Each number is 128 + 32 x the weight over its row's rms, rounded and kept within 0 to 255. Layers, rows and columns count from 0. Numbers have three digits each. The size before them is the row's rms in percent of the matrix's.

# layer 8 MLP down (transposed), 2048x256, rms 0.0713, rows 1575-1681, columns 192-255
090:156134112142175150136136177118126160124120122120138165117145119151122156078074148030102102082191150156191154155141115160111126094092101137128166197153155131148126092150159117093142198142148155
015:161166130123120128114126153120040156099180167152147102162119074154087136100136122106132112178173123105153128133111140101136115120114138134138130141129102068135121119108122194101100123148126131
100:096138122164099134115122118116152099081145142127111142133152136131183069158129124143123172103152128104136132158101140126186060190075147114133081147127166146158122134159206107137100182117134126
098:132117120141123076157130138157141098168115161129092120090140084115139199127125115130109114090158119137116096202113165094133098143113186174121130056081127090088155127116127203179135118088160072
106:076108153104122104101090111127116098184128151142140124196164119124098064176171131126123104143145160112114067115161160131154164071119146143162110102093144079111074053123121119124059122171128173
103:138151157175124086156130131179137060153128141079121224138131096084137193133170116219128145108138080116140099121148105150157141133199146150193099133090056096130137094135075156117086119143146124
093:097169158101141106173087181097091123054150119127139132144130145107135124182105127134140120113153187102153142118179161105166127099143107182162126092132085108144125163116136139094104174104172136
105:145096138171174168118167122122125154149061158142153112127158093083120120159106114099146070124111128148132199167084115115160105180148114140115172109098108150113110159099180147090157104111160091
108:112139104153111084081132153123157112098127131073079120117112116136133099130157175149099094140152082141097122096126176120107145173100096139103081085140157100236121140110141156147113113118093122
099:050105132130093097086118136164186089145151176101053159140161064145153105092212154114175166125139125143114182149115110151076146090076120165068141120150096137146161173110138130132151137122087087
100:153089161184124097087148100121109099138110098116116072122185177111118159192124143136094086162155078127183126153185153163109153134143070133103095120136126092108128187038152100141067110137120127
106:131140154108090092169118157117094085084141150157139092110126111143124156008120130052144088109096145127082117118160059119154160172226048083134131091139095148129091089150139108123143127125086117
096:056137103096166106145134121092138095087086116113145090121165107185153124030163142104077062096139156202160107103158111104150155191185072152140136144100136116110099120178162178090160194082104130
102:116128108090132114124110107100095092160102096179089107132122088066149111109153137175106117130085140119095204186137131107164144110117106138061110140100128119124160130136201107143071118167148098
097:173095143147092138139040127171143178148125109153177134146128105114144136133099102111099116073037131112141150155100131107175214139165094112162144130138157122126163115063093129062135143113120101
102:100106127137138123122096147151095118184120155152139133126132116162108096118097091150144069098135151179124150144142117136149128149148131127119117201142119174196152137181097110117098149125106186
106:157039132114102133148105118110115148144184115165159099120076086109101118134164189095150103140128144106160148137097147162126103164131107112100148136165123078083104079142132123153081150140183050
113:110135091068132180106126161217152058116050077151152070161110134088119089145048098116142120048177098155086190116127082105095163130138178090182117113092171050129123194170113188126185075134159127
101:133145150074189079145091131181128121133170107096182135108130130127185079145153132106156132110138145098145171051149107124145111134124098104141128136125103076178127114133111154136115127142047111
105:176154110100172123159151121105146175111115134119116187172160158104160090124170106098052099165149120153090143108088118128117133091146148085166086101126120159122087101167110140066132116098096104
092:084077140128180191146091194126110150127124145175062165151122105153153125178149127130116089148179165138192142149058164118064167201109148144144157144111136099130103112151139097127147104120148147
099:082093089075110088084093140135163111157110137159140106166114125121122085153186104130130108169160095152097137155128092124089160115095082063200111198131133221098081092093075090122069081130116135
098:109113176118189092183122141120098134075111122090154093120140186094135086129115154125098073122153107124158124099095152167101063138116159130107144122099115146158122102161095080120115160123108115
102:087090119124084143154104113123135085135196157163175133119148125116134120113124145076114117127108165110073074140155162179124135146183158127136138149161084104130134115163149170112110132127104102
094:181147112095115152115124153076132166142165083122120135143134150137119094116061104110159112096138104126113074151046155121144143092177137104133189155099158100173143156163103158126155097149082152
100:170099124108114075134082154166138134087084121089207115107075050120190134128104157131115098100149150108115166177193161166126179096152143095128068133173106132071083156116139152147111100142072144
092:152169137056150131168126124115137129118106147184115143151140131089160121125125122104124143141104103139091139103140143116099138155113114120118089145134119096103179116089075133063132114186130187
100:135161142077075071129142166154114118156086066152073138112145116145172105092100164149134184133152108076114113076087145124174158162165138113131069107113124134250150142135096095136127154191163109
112:123099120051155119049162071154153159127123094132159142149162106120107098093191103176125143178170130134147140120066117096132151114175152085102117091079120149116188127131092124058117174123086218
095:101146139126185093108113119140157154069179169166122113151141141145100105119112129144133176160117126172158130125150113157146131189118069187163114114121142058108174140150098074128121168171140122
096:146134094121129156098158118141116096137109074122101133143159191161125174083149078129137117172146166136081074155136164114119160116169115070152128106076149102140143077135122178146133142080191089
101:094143188084107135129122085057120116132188083186130125132190141091129132136123069148120116134149145150163149107143173125179131171093095104162017203140159154157062067126149149149125154104113138
100:152156163109086109071142161173114140123155122160121139126208138117094177157147099138139154171123131122154080100161102158147169214148159018069120158102158103150119091120137098172073175058164131
099:119187089136143088143055119160141141141166174140186083160096148117113160133092056124129161103134165163197176145153106117100151170152089098131143109183080157145134135177106086106058165120098120
098:134185154147119098198164134143098121077130131138176099188131123140129133128042103111112179150176125126122110101112174091119166091128124146161151132160102146167134088102115195137156136127125139
098:151138133159111079065127150091139128133134191201124108076164069073100114164106137139178089139149160142128169083115097137126130161122105125104137166111164115138177146154118105186097152117067162
095:072132106090140097071047145136154107118140084127172147103159116127165172174152164154144122105133128135089141139145019185109154160101138156139147143136138137152152143118088117144160064136116110
102:112091176103113144103088143158117115127125095155150111136146224117150106211190135137143126080143139198084135074174143175079132086171106117106204162144179161127062152070093111201109079105122102
093:147090097111157134078137151138183113186168132156147122096141122110158130138110140102134115106160134131165128154164141141088104085121120131137086151158151173146072092142169096117079118133191112
105:128024102128141064160150116145119096138100166177177190157128155109109105191101122146117099083151125064117137119143097073162150133137059119233202169133135166181155141125087136104115064163163141
095:141159135156105135083104191095152116109180083116084120088168093144118130169113087112120137089135081126075145090114138107146148118101146099170142130162141186149074113109092057115091111156120081
095:131186051094167107168100196133074106078064141176184127130116181108115170163084099183073131100151154187133154101076142104142151128121124104148115123114137133121116128143102081123086083132179121
111:117145118176090136131113108109175189124118119096137183150198105117141127116086162085182128133135132073039154113154112082109129039132135105137160121182099196117103172120093072131117167116144128
030:131128112125128108149092060128132117100122116100122123077173161037154120163124093151109112112115126117086069128096083123091064133072038134138068139125170105113106134114113082142156102077128138
102:131135131174070059142091167066123042125119139179113192101144112120068133190156133071175143073125098174141130094126100067072149125099131143096083097096133156168153192205157153174110052127126110
108:112160092128109128155106108138111123221154157161181151079125111123174119149150125086160135166113120137132084147145097131139130149159074149176119133069141151099085072123051129112162097135154121
096:090197134075143128112128142077130092113103143094094178121112113125099098091133119133100095146143108126148151091041097145131149104111127164152135110143141055129108186202070200112143114145092109
103:124151106079131129131124100110179107117152139094124117152110122092103162151131110156100084189191135158101086127158141140104164072138095143164139142087110117140183137095149130080086172157163141
107:135105135153110104118150105107088035172091103113133087125176149139121108153099130143068124153171126129081130159184149101179123173076119121136120145138100165129066126130124136111092138137158057
107:089108110148142123120129066161083144121146149143159113073168103101126151138176124120120158116095129088097134156154138108097089090122097098131146128113092070086162134080172072112132182152103138
109:148122134133123194174097119167161176155150137142083149132151129150107144128098117140103160127132126164159096132034097115137154091128139107139180137144116116120126159119087117161079087163170128
099:094105142165118073124125129062105165121178157165142109104147099168170147149183140070153133095147116167091154152113169083170110133117102144138125203089179195120169127064163181156160126109161150
096:133124144179136148086153145108100192125154108130138172103136098121118181223123127082108162101084125102061150161112144107119105180110132143129129102115176163133198082150122144114138081118123131
032:205125101176097156128090102111130181092108172102163135119076126107137183131138119073170134134103122136115180124139124149116118168147151116079130159129117109182152192153087170110127136128137134
099:142113144092145160172139143137092103142100130122140060124156106185184149053108175147140133182113137177071183123175071155126153139133175087089122096112153083161115152139147073113150093135139146
094:141109213144132132135194193117066119124152124093079142099122153155111145152117085078132115145171117135179086111134096100131130187128141155166083119144163146150089142146158130123138152172140156
102:114137090142160133065083131143158193124104084127169101154059151081129103194097166121084113144108118177109117209115124118160138149089119106196144102103140167199172113112201134084144143099099108
102:141140112102198114133162116193194093142136153114127143116088089111187097144097126140147093116160064079091120114119087132137141094168121120089163131125196154119121106086149104194126166153047056
108:079172069077152135107152117152124119101072197099131119130126124134111153153166136127170143113152140129095132152121160112117093187159139126198189137153151174174118084133122104161153154143135143
107:137097107178170157140083172044083123100100080152109114111121131108151151132088102135084155096076146148075163145145118160149084116099206122072091160190128180144104090167138132121119168143082094
108:137139119143108150182145134108145121109094122121081083137205064202164186077100164133098120115194142107115153092170187080200139135128121145183143080101165082126092102143118137117083160245158152
029:179115131128125121116124133110135137075164137057149121167159127104142134137162112132202068133102084147196138079111192116140147115123103124133119147153123131157124129160126131118121132111097135
100:136158096102120100087157121118141207134153146185171119099113115113134157113132081119147117191164154135039122130131076170083119110159161088109167144126123186180187084163103090138108108148125135
099:119144128120130166165152133099111173123145116126154104123152096088155124186114120057146144118086088127135055108110141149138145184164192072095125060196125119133154141067119117134156112080122112
100:131109129114099108142141143111091151115174105159129126106087123124084040151125121126193144145084128150144156115118143170127153097106168114072088111233079130066140174102126072138102155135106116
101:142111164155090090110065140126131181081147079129152116117125130157164070156189095099170163085063162113127140156131150098130197144145164169141104074140106096123079183127139117081154113137140111
098:176105146138127090109092157147152153193095115124154138120163162107104130159163148169141112157186156132171142144137159163172077112141108084154172133133128121125132085141154083139120102076096150
108:073133107037150136138137154145086090158107123144113171062121147141148127076117152147124115112179171142135118152068097059132124134086140161091151152098156168122154132117171156105139144101120070
114:126124189132097101140076156090136137106134157142122117160129224127117144111102212127139117111113125178104098157141128093129102162108147109137048195145193093172133053182101105124108167118104093
095:149131201114145109143152106109147143162099101104117136094134092141164131125107118089124151158203160131140156120072127120172118169142092090141120146180170150124114109115160074104084094160135119
104:082139201061145103205120163143148141156175160106164210132172121154090153130091081133125173151167160189157081115092116154088125134102142171117126112128091107168111114109134133122088134115126123
109:148150119159099124156130177151070093128130149131151103097165142160166104106089126165109142137145171152069103145134169088144144096187129142115144132183121143112124118134101118095138135156115159
100:106163185183127110140165114161162151122149145087102156137139109125142134180090092115179142153132140123165153133109114151138156169122145078172095142144106176127136136127188097087123094123126080
089:191175138111122130079136135107131179123149136116171137106142145182130085094110080057125137115168111158113172115128092104078116123137133090048143105093110168157098135137137094130173074117097152
119:051141113155132122111142105083114116169146109139083167073074188133131059130141107189145102093146124126091142117166112157126094134096173078102152151122184154112160155089084118133088136114115153
108:140144096111053094169177113130142166110140115186191128134135054120121156143077095133189127121154133090091053144118102175075143085114188131151154091133150142118149145107178146128112131119145108
103:128163112140168125121114072140163085079136112155180103194095164125126115179119139148126166112068105166119102102160122122104167103075079111150113148099119143144165135098117080115088126127113088
101:178098104107125135108101108096184088113123103173108096175135159115145087090132110114159170137166099130165138120196089177123134141100153122174111111092109115156120145133186078125018111149090174
103:159166098152127164159080082136130112068160156177158068151158179148125097119089134207093134166116144102132168138190123106103142146090146112130113172069067072130173095134122170173112108157184158
093:060139196100103059142118161150138117114114117153159150152071137135143146151110155118130149131153133102108103112106165032183060117075098111122116110097125092131143146127185096121171120106142091
101:121132118087113135146140169092099119090105199094131122146092094139100187131106087136119176174149141110157142083103139184148135120173099155123166081105084169141078159145079104121109146121104118
095:061113098189163125115127133118129088158137124056153114103212051065147125114141106134158133137101190158138148064172126119112093067144128090195112051119165152102110126093119130113121130111165107
105:166173150111102066171146125145137069048108163119113120141141127183139176093118070181114159125139187179151130121095067109100081126205120098160093104129164110112114120114141145168103179115183134
083:091145084119194218108138097085194145119155140095123157170150131153132095114119121168159099145109093167089103079137099181110130120144067160097112133115142188174146111163136131097163153115147182
097:134174103120109133112155092169144078099155148107152168121108144129136102158100162082106146125125147071167149109161080114114156024106101104139080135163109145135076132136097163150140166120133125
090:193117130125113102094120117078155096172116185144143176080071162182123163115095088128152176125132083127140118093085106143099124168180108094149149143131145115093127129181125106074178070120081118
103:110175140150126139117170119107116124172131159114100173120120138087138129162134109174119104167145174176200124115145146080128118123135138109149086158095188115089124089131132136123147173134158116
108:091106174073111157119121118124142168090063147104157169126093089074145155161148130118139100111159111151130089106107074152056093132153115149196102122166151136078072154143087120120130094181069180
099:166154170102093120089127139186139192113144177111145111120114107117138172105100152103126127122087130170128151081127176139125116136136123119104085171118137144179125152115129106149085092157110106
096:082077206063141076139119096156112076097092097143134086109172160098143196064102146112132118119117140211179187113189159152100111156139143164139045136250157135128068166118143099172137129128146107
096:184130161040117107128131142066141134106134170144181148054155148092147147108091101120199089074129158108148052082149145093167117147156122069158183144134163059111114121120154195118130139127141184
102:170116148102142079105107192134147067095077122120051121225150107138097110084173127147146129165145154156108104147129117140146063120109124128138130104159111140135153153179110123103106159183135073
098:194140179148128146118124158119138129078151106083160096114126145054098104112128153118173140105110180122149127118157058128140168147212141127134124194131182189101088103076089122128124134104063165
093:107114103198099127116152099156076059095151117092028090191122156117181113127151149127101131096149163113136160081132174115087085117080071124132085124084145146175102060118153084132163116189194138
105:154137091188119110102148114142147064131090126135103059111155058118144106183063104091108111149129101118097148096145144162109137068087121163161122134176146170192134098126110111111125144135120054
098:128103129127173077129133159098149126124139172113112138118179129119130126149193136121171109124187102112125183111110119089081180151135097077139105098175134143158131115162181093137100118133120071
096:124159141143104103168082081091116096147055168136157116140118154179138142105079112092127149090125132094158133087102140133099133130145177185184172124139140170090126126118151145124086156140120094
101:107181043146124114137091147118085146093182170142121158129129154187134111148123190086099141136080095084134121156080131135132193070174097084132201144133150190139116120139093126137095112151109121
103:078096138106157131149131147093164099148138144108183176121117121153137118095062177131100148072140125133172140144143166119071095123165087134133093155070128109166157095113098132148129098083096159
106:174128151106145090112134102115197139194163080131145125114161098125115078114141080131092105071136096130166136169093135093139100120127064115166131135076084094140145108171122100215066114134141100
099:115146131077135118202116083143106129076089156134080138118108171111109137126104094147124106082141090145131168131108150139136065116114086115133168182078199102136144083115175150139133093106127170
100:132128126139145151098049146127100055150107126118144086148128140095145124129184140079166114126139108155118180154120112100174203203147131145109145109148087116120076143097138146147123104190151113
108:123162170107128119164158173093152189165190133147147137134175114161119144174146103127126100160140135109121108184085113120076130084112105094137113061163126131172073084121154136117095144112145121
101:141159092149149133080097117119085125083169139133160146117135121133146127084184113154100121189125115155052178129131100099156123127135114131083125089143122126146121074123126087119141144100123163
098:164110147103036145149138138188185177142112117127137107123083154144135143085080098103153130162163066120107085042120104147145190140154168139093164175188138172192116156121126219097153143130214101
107:104116156081140072091090155123149103189069093122131176112123114201178101118107151101148095091155142138092123140147115099153112108120144158149121043182135119162101127080099142130135131146150072
117:095163149118118128131110109099208089131148188155148100148177108125143079119148163125088148096089147105116127117093165070102081111190115119140132195108127157088171122098113088151107120165117123
# layer 8 MLP up, 2048x256, rms 0.0773, rows 1576-1682, columns 192-255
034:123111104138112131123130124147113121076111185087080120112087179176124144097170130130131125091123111145158070114146143192112090176140153176126125162124129104162139094150116120116180139115134152
100:095096077109136155142120098152174119128119091089132046080125131127166165157141165138060141157139091099155142117131170122126077147067149155131172128071139153124159161158139121143176140148160183
095:093144096161221215096138103131136160125154111138140152131097146169160116144139140109123074160102128148121083084127119145132145129124111143114114148125105158164119138183144112060149178120097162
108:097111132126111125088159086201103131158154106185101152134183132088137105114148165149097098199138087134095159129135119134149088118087209134172122133053135133145143076111138152075158131131143138
100:136142154173124135158119105192125142212154121119101190109150113161136113110102117187118195142184111157101107177090126132171139104151119170147129100121125109089174107166041132093100141138130134
090:161115009175203168094115091105122202181081102132068117107158127144204157143136102142145153136062163187142127114088085171100125159082122147135120119107147140109107080129100140122111077057139121
105:146142127182163121115144129176106164095138129130111086149073134217126130099127100100133110112064173142140097140169153119064180171146102128095129109133135118146133088148107127081103118055113132
109:159136049182179109101162118135123133100162152039061160136085188120135091167155112134099128125141067172142129152073117187165143157099138152122118121125110108114136095143162141074146170123150116
097:155163104148142084087142084113110136108119170132058156083093133136181164063034077178097137154135107102112110108128124121114086140120157140114103177084151146046115090144142153070115143167111174
098:117171133159087168100161066143128133064093139191148079151163091131161141125182160104139140103116155129121071104187188133100106145128118132136170177144101048082116086112095103099105082148187137
104:105122108169116122100115123191088106070162093128165149135128120137205185183135180149113205123084109146082104090157127165143185137191152135051107108111074169110142096094100112111160195087121140
094:175091121095140090097139112109140154164107121059131162122140130160126135127088124116129164140152137140074120123109094172147082143153148132113079121174119120125105167105088184054153084135096099
104:152125083088127138149072085097130084154143116149111116119139140110111165079091182201117144131096080145173128161163169120136099119097122146155141133098095101136100131102077116099098122160171154
098:104108154163166174107112160149090160117100116146148142087091105176117104145131130164120150150099083104159120111173170150192151143136118132117141133161140150041125067143126217115103156059113118
101:167132098091140106159154086105184188132075098156077108095141142124184087144089171173019200123143096145098122151161142145116135119143116199118170141087105094082159155166091142104132174143151143
102:053035141105164100075105110110131110101081089091125130144146109210178149080112127136132195082065133169102079108165146161153147169150137157061170134101166157120107155121138089166165139133100125
115:082178109179193138114161104137145130131115096112138146131151114127100138111126125080098129161186053099074116105117085151090128149089150186157114125111162084160104153108152145115192095151190120
106:114141126145171148135147098180075139123115094081149068134086115157151102072144073127092088088084106110150141091091143181136090167137111101140158124105134040114151124159135146175196118101102165
104:066145119077109138155184115158084096125123074149135115092119149108143166176171219097130090103129095094133045131109137121125160149119153138065156150161183120127171152085143117190117139170178140
091:127144085156124161157188078130115141121118094169134061092054123130198150119129125107107125112094070113178091144091167097114138125183098154143102128119136155115119091125128069128117149090133128
098:131094095075146134143143121142163131155127107138145154107133143175108113105079121136074100112129085151107104089114132164129188134155164109075163135129092097103103090138067147123144121098194139
094:119124135135125189104197131074128063080112090180151095160144137104131183099128123142137099143083061126167170110118129119144181195131097101154113172133071059181133131103155107164178127087143170
099:112092129111107199120100134151120134115127137117169133058075106152169149144109159146156136094131161123085144125116115178062127165111096148132112159157144089063163144136131154116103106114184150
095:116152109149144112127153167120107147110124092067105039107137126082120122115140125200101182083126154117169064130126178131100125141144107122121196186076146097196141133113112120122157097076115171
103:098099116135136181126171054177153171158084064125127057126091138155138135127085153183111197072104115152127117173169173107058064095058097150128136079074125141104099207115129077151166088158128166
093:147100085130151172180140121108102162131061132159098150103143095103153106128076146149087177106118129196103126105145215133099167135100136148138143127135103155137149145132102126098152097134100117
099:160115132067107117110131130102112150145097121192112151156174142049099125041115106167098132138125067103145093081172157170127058094157161142090143101110148099097114142180143127124160102122146157
108:121140131156146125098120131213127208131137087132104087104089113145121114096128128091067179104134140139118133186138107119128147145163145117089092083063079108148123086121130114140157154098111116
092:099113151109117064163140146166133181151145137135093132143100139146089157094107072157164161067115117108134180153095127107129153153103114103033115144126168161111130153117097153163166129056095080
099:133161134204115178113115104157129160146138133134082111090110156118121119097138087134091156109081114157138085129123137093169146166169176108079140102058064110087132105117157071129091169134107159
097:072076106139179148076131073093131102098129093165110178088111153130126115144137118125097108094020151170138106100198100163113158193157099170133078101142124117114119147156162112112141139094083115
105:102158121132102088093197124178123148163153101161101128047154130072086120122126112098174136129123096163151116114121105176118084115142057106122171149090082109092148100164118163108155161140096167
099:149145128132145132045132130158118139104109140079138078131118142101115061154121142183129113127141120199180092089131110130138182173133130163140130099123074089130227131119045107137156182133092134
097:140092102088158141151164152156093185163059108102136154153101101099125182080106147181101118045143117118130121147161166119051080131151150116117110153029124158118160067084165140131120078139153163
092:129131161115139131124149117111175113118101175104105157090133109125129148119120109161125139150128098183088068145098107147055114172131174126083060122122119110190138107088085136108118103145104133
092:121129092152147161172172145126117093189103137117111090142144069222157126079121093119154133061166172150194104078151133153109120119088216132114167103084135112152165113136108125107116164101166131
099:163092096097163085157083114171147143134098104113094155120087181206167203112157078121108109107165115099107111046096125143139144086090118180105098155119145119078145108118026154121135076151125157
091:133138096117166166150163100099124125139066104082124096139122116134099117089075126074087112089104129147188126067062098104140156134123184138061153135105088122134122154094123182135145098105144179
105:164104148104128168152136143077129124104101141172065129114157127133094120073129152159147084100127177117187086114098089174119146169091154164132108145141097129160179158133113176130158115161192177
092:129143105130165111182154163154101147148112094144077186122151113174143077098111147130108150118121127146169096084111162128153150129139170125103062143148158099126118115149088154052074156122138105
095:189110102148131105111124156116128161118124096138157099103088198138084118137149116155132193099159090162157133124104145153075091154137129168108086091092153122114111147128110145106137162121128155
106:128108114163110126136156096160125143169069124068053117151141155155131122070114143153119120196115120150133114131200100111075147152158153127064078125182160141113077118159083117084121162112151145
037:109132111131159176055152148140110121105125118092074102128134150176128101102136080147061121121150127136141034137098157174159135106164124139118147130087137114117215141117108112130197106137131123
099:174085147145090116174122111106149109126073118143147118073155121137135134147137139133111108128149136173129150112157102146138114090166129160142189159130117138096151077139151191137147108108166118
109:101128059100155112119149063188115108121070101111125117158116141171144145132086156104133108114149051152116054033080130133175161152217131105132131137103112190114176107123107134092177158063130110
094:157145143164142109161170041127151189169130098160118140125154134221222114153125156164083122142123146160105107151150206153162128125136109158147170085134193094133117118139134103124134146111083111
104:135104156089159080162094130106123116077109109065124124069130136095167135124133153099140124113187091112144128140102088184118129085118160126134160162119112100169144168171119170124148086064175134
104:163143117077110074119139128149071092159106142107096153167204128145111106129137105084145113138149080177124137092066149120136124130111128146142133111117191115096107138117058128099134138188154123
106:171105137180096162161151145219123153140116147162135108134164143114193078125185087107144125118102146140101108102166193134127134217155162162087137096120109143133177125102079121116211146122095184
106:111101157120175129171127126113134149105140121060117182136165247142154134149150127173095095090144120182116137141097147124127158177107150107075150095074146079100123085141138122114178099129152123
095:126170071150106150064077169102074141083172108090125122094088062122204058080118168137111143166158129177122104092132133146100168091151130137123188149081108089156143152130114129085143157197118174
096:135086160164110146151089141144171114168068127137147102099200127123171072098137131148138143107126156169169150121139118169101122101158156095125114147062110101155152202103164108130151144083148129
039:087142066131140142138168113068077126146117090107078083064109131132166124111104172122085160113144146143134082129176161151114067141099183144091121120102117113064117108147054156123222121140146194
102:127078089124163111164110150088174170145154124099035169157113155127152100182176123136156153071112075157111115102064135121135093078166153119136120143154113137129107125117100160110122111089118150
094:134091000130154167096099131071116139108106146133106149073152157096142120119161092122148142132094159098140133133137177154172162188098130141145124135136067101111189132108031123099124190127147198
104:122102126096095130135125090111176153103110123128106125090127093140086140169051080182144118041120135127052131122166144141119139077121075139152166126149127111105130076165109155142081087123150094
104:138165151181161118165144155190092131156136125086090101073132107095073147129138156156159139090127143144138097087179141132090066139143175134092141057070106118159127045222138107084109121127088139
108:137164123067111105125130162137161097108119129134111223109083132150127057211151113125134105147077047145179138168099180088171148092090106142083118145093099131107171136151165211162123136090146098
108:142101126098156126114124109165099131119141048055100126137194131109174107059103105151125162104116189155148129087139129157136108152182177114149129167075095124159094117111124138139215152103131079
109:113064172179088160092125170108128120142100090094153042138125131096176105114091083084111112113121147129163140089158089153084125119185115142164147104118065067104112121103121189097163155155158105
039:108123121125134137132130090123120134135108122120023090035094154138138105129141138161129140117122128174152054117144177152138125157131140173111156129096106125098135083143126177097149149127089114
098:138117095124115099072110096167111105115108085135126171115068130122139156141132170105122162146121114116171108126136077155074096112100090111135132207163166156168140142130127134105133136126179192
096:181124149145139101191151082111183083141097113124117131100079107126132091055079074128101169094137170149143166190143166135107112152057103130132104145080138144132134139092120150104114107174103142
101:148139147134149115079086135135145168128075118119173089155136137118138101125057098143137119168104072113143147060141116193105130074095067107076095191164072174087139161129104166106133147131114126
101:139113097114229189113121151127118142136085116105109175109074167160192126088146137113055124162124149136154100083114127110122128109131138143120097132098119126164238131113113092096123153116162137
094:101114147072103152094130144168114090123125110120160149103126134097103126124111162161148093166139133156180104177208139201168133160082118080125153144121103120105141131153096138119120171093149155
104:144088124160153118090180136192124219121110133105111105113074186110122117047078087123117108099089124164195090158134163151105107171157126120111138123077108143134141071087135105100107093138054095
112:097134130137120125083159100135117106051031125140121105067114116139159146156107060140123074165086109146143124064097138116158138132155153121102086086150097131103160127096167111110173119132118129
092:147150107159159196143166110102116163107160072137094107148108141128096144127115144144169095145144106103152132164072192138184161181112207206092135147195118113140154107116158145103159087127179163
105:103119145083106079172126158160118116133139163153158149148136109132084170112165060130161174112091106080117067108144119187110133155122126155096128164150064077128119136088137217137132149052197131
102:077059134180131187108145155125124088117130104174106121060069151166106119129112106134083166163159100155114122147191187100158177105095136127117159116091146127046140201139033119126120190103156137
100:133108114133081125160159098144133102109116121051094095126169087168168121150103122137067173160105136118094146123109163080119048076123160124109087092153154127086191113126080136143145196171100167
086:125134151127135139059138161123074140051134117152118173093165096143166119131083132121080129131106165106147103126132144153149133199080104113180132144148128103142102156130063139144167148144130192
126:122154094155108144145132179087189129144167095096086117143118167122155116138138120183105121118147088165136121123098108231116092103157122125136145099128074100129145095091203171151158146129098150
106:062137111094164134124130097097121106119076049157134159101137127177118158146155169073159105138162131105100144087066090154085086110067121118159148176094141131121184112154154152118130187096207184
104:041122115102137168153103059124167141087138118160123057177072164166153087117145164116141139107048086200120111093144125157031152123126118189115120135097178091163106111147121171148146206116164133
103:117159119154138131107125106128091190119097074134064107128111135133205086097088134120124187143160095200129091079082114143140097175181167118109137093049159157105116159105155226095096166081127166
099:111145123131142158122129093148134155126126135106112122108074173108101168130111178119117205139128097134144111071079129127101188133098103129038202098113151143162146074119131101075127178192160148
093:151129022152172137146142068127162145148102132118037148075130106140184098139144102151113088102141037182146130119112119147125146104152148140114145180113128165113160132076112110105133157124099192
102:163245143187138134119132098155072130073151117144142125068152122142138138134160083152131127156120193210173082093124164164162157122123116146127115060110151126144133128130163109119128146089119113
098:117100115086133166083115163132129140116133126071142030128080164137160057131125114172125124085097128137136102116095148138176129123146106149141052108085105109113130173135146129115114127062137198
110:159126093126141132113180118104080148093157149130120111137146099144149123138221053174125167122110160219114118098110159084150122154070166137104089087121134168087161158148104080109105115119136104
076:076163098129186132151097125127146189112125113143124099129106139092106146104173150167141142126109101097091081115135133181056132132141105158118120161146121199133126208087087139086124199103113102
097:172120125124115130157161102131081122118123077112144151139111149187083132119099109130112116101115096138098131118142137127142082112155121122145139183163189112141142150144127174114150157117125101
084:069107122087123155146151144191198144188136142178076092064135104092138120191138146159127193127112100106164141111160125127139141077114086195064096136129157131103191182227144144140118114128118094
108:132127137100130131098131144087186115174126133105095082102157177109158118134120139145114121084151158123106098161144162123170132134147144159118062148096090130127134164168110115140114100074095122
106:125075109148122157098123112078148148141094112088181092138076124145095129121147101163101140105161097118154096097160107131135078161193174127129100131127138118121095073135107209110185120181099154
101:129111142188124121124169078158154134182137115109089091125112158144121155110146098112047145160150133132137122135111146140101066252127134127109119111106052121162120058151162148135156129085115110
095:123147120161141073185163152104178140088129122103098093136139086126166083130132183157143091145109142131131149062170160109132165121131128142136136136115124088086131174116109132137087189154176091
094:135112140135132190130068149105113144138132095136183156117140109130103110172160103153163136087130068127121097129132140150091153168093185119102102125171062153089134159111132154099146180135117126
106:132094143111142141166157079154133204099028067152057143102207142111128095080123180162133114144086088200146070189139182153155055134088115161126128129113083125106178173102100158084109138139133126
101:121103081089177146160206112124147162179070122139119160110133088146173137079124161124091131185134078092096142128172236099078089135123158120159078080109111086152154130156108150088112150165222119
090:128138121133095141093148130151121144126130134108110107124105145123136094145126133209141106151147134127149126163161138125122131190166152123114121125116096108096067056104040147073108089082129164
109:126137103104139135159177133119128111101159139116125142076182161137152143147149115180071103116142159229146132150209216120140138117084121136138139136107162139148161111121169170103125101157179101
097:051143124111179189139176143165123169118169100123098099098142148112102081108176194136083202106149170132137151141147091190192108165182124129110159107158157121138177145173058106150195101180125170
095:100087145186098137105121157143091099102189138150143098092115073213096127155111088122121143157160117143102110103157136103105139188206125112147094129128157135069138116104125115104101108070166123
098:133100123136100147080152134191083128162173160153105156125140111138156112156134097138100162135094117188083064091098102153159163157114128157126126081080073149105143139141136114097128121165115102
103:104158060177121176136127155167071150110119096105106093121122143088095098144131132078158143063120139096114130080127121134153140119081114120127197112113167157120087156123118111091170114183071158
107:119143097140152213158120074146134170145133055140145071078157119113107093145124181119124155112130149141176162110090138103131124103103162169114202169151097122123194121168169158134156193060166143
099:129170103110111080152134158190136094125119078135126141073187171133147154089156153119103091079125151152153084113118151229123162113142098160123149161103109084130154114080120177143207088064156127
096:191167037095112128129128185131166185119128133127111145120139174123111145143130125114062184108128120134109084098076148107104090095147119142186135160092099125126175126141110175114099146111094158
108:077117117106156163136145086150112127164127128068079112131155084133140081153130167145115141149102100134141134145133145164079060121121090130107152067124143109135121103162064160116120169111208173
102:072112142171152132144144097139112157080106076126111114048127123089130104163184181147127099098131118125118101040201167126040095110125093139128115103132081179154151138167144131099133169065161137
098:119050142138112106152157127097071079136129130075073085086152180103133114119161088125152109124101140082167129091159200108158143143138109145087102141108129102182099137162156078128143109045140143
114:086142103106149119076112161112100146175079130161115145071152144177118173115072091139063154060089097106170096121213151131136144143129167114095113145143095082052144158154123143115131172086167142
123:064153120078125117083118129085127142140120154101165167108152135103161151147172113121114144065107142153127126189122149148144095152118165152085075126102165153131153158144148166152156126111147076
098:061147076098163135131172154155168145181137103122145129137142152163096152167141092153112145161093089115209112079115150132131090141132195116109097144124135037149100107160119108087140154132137143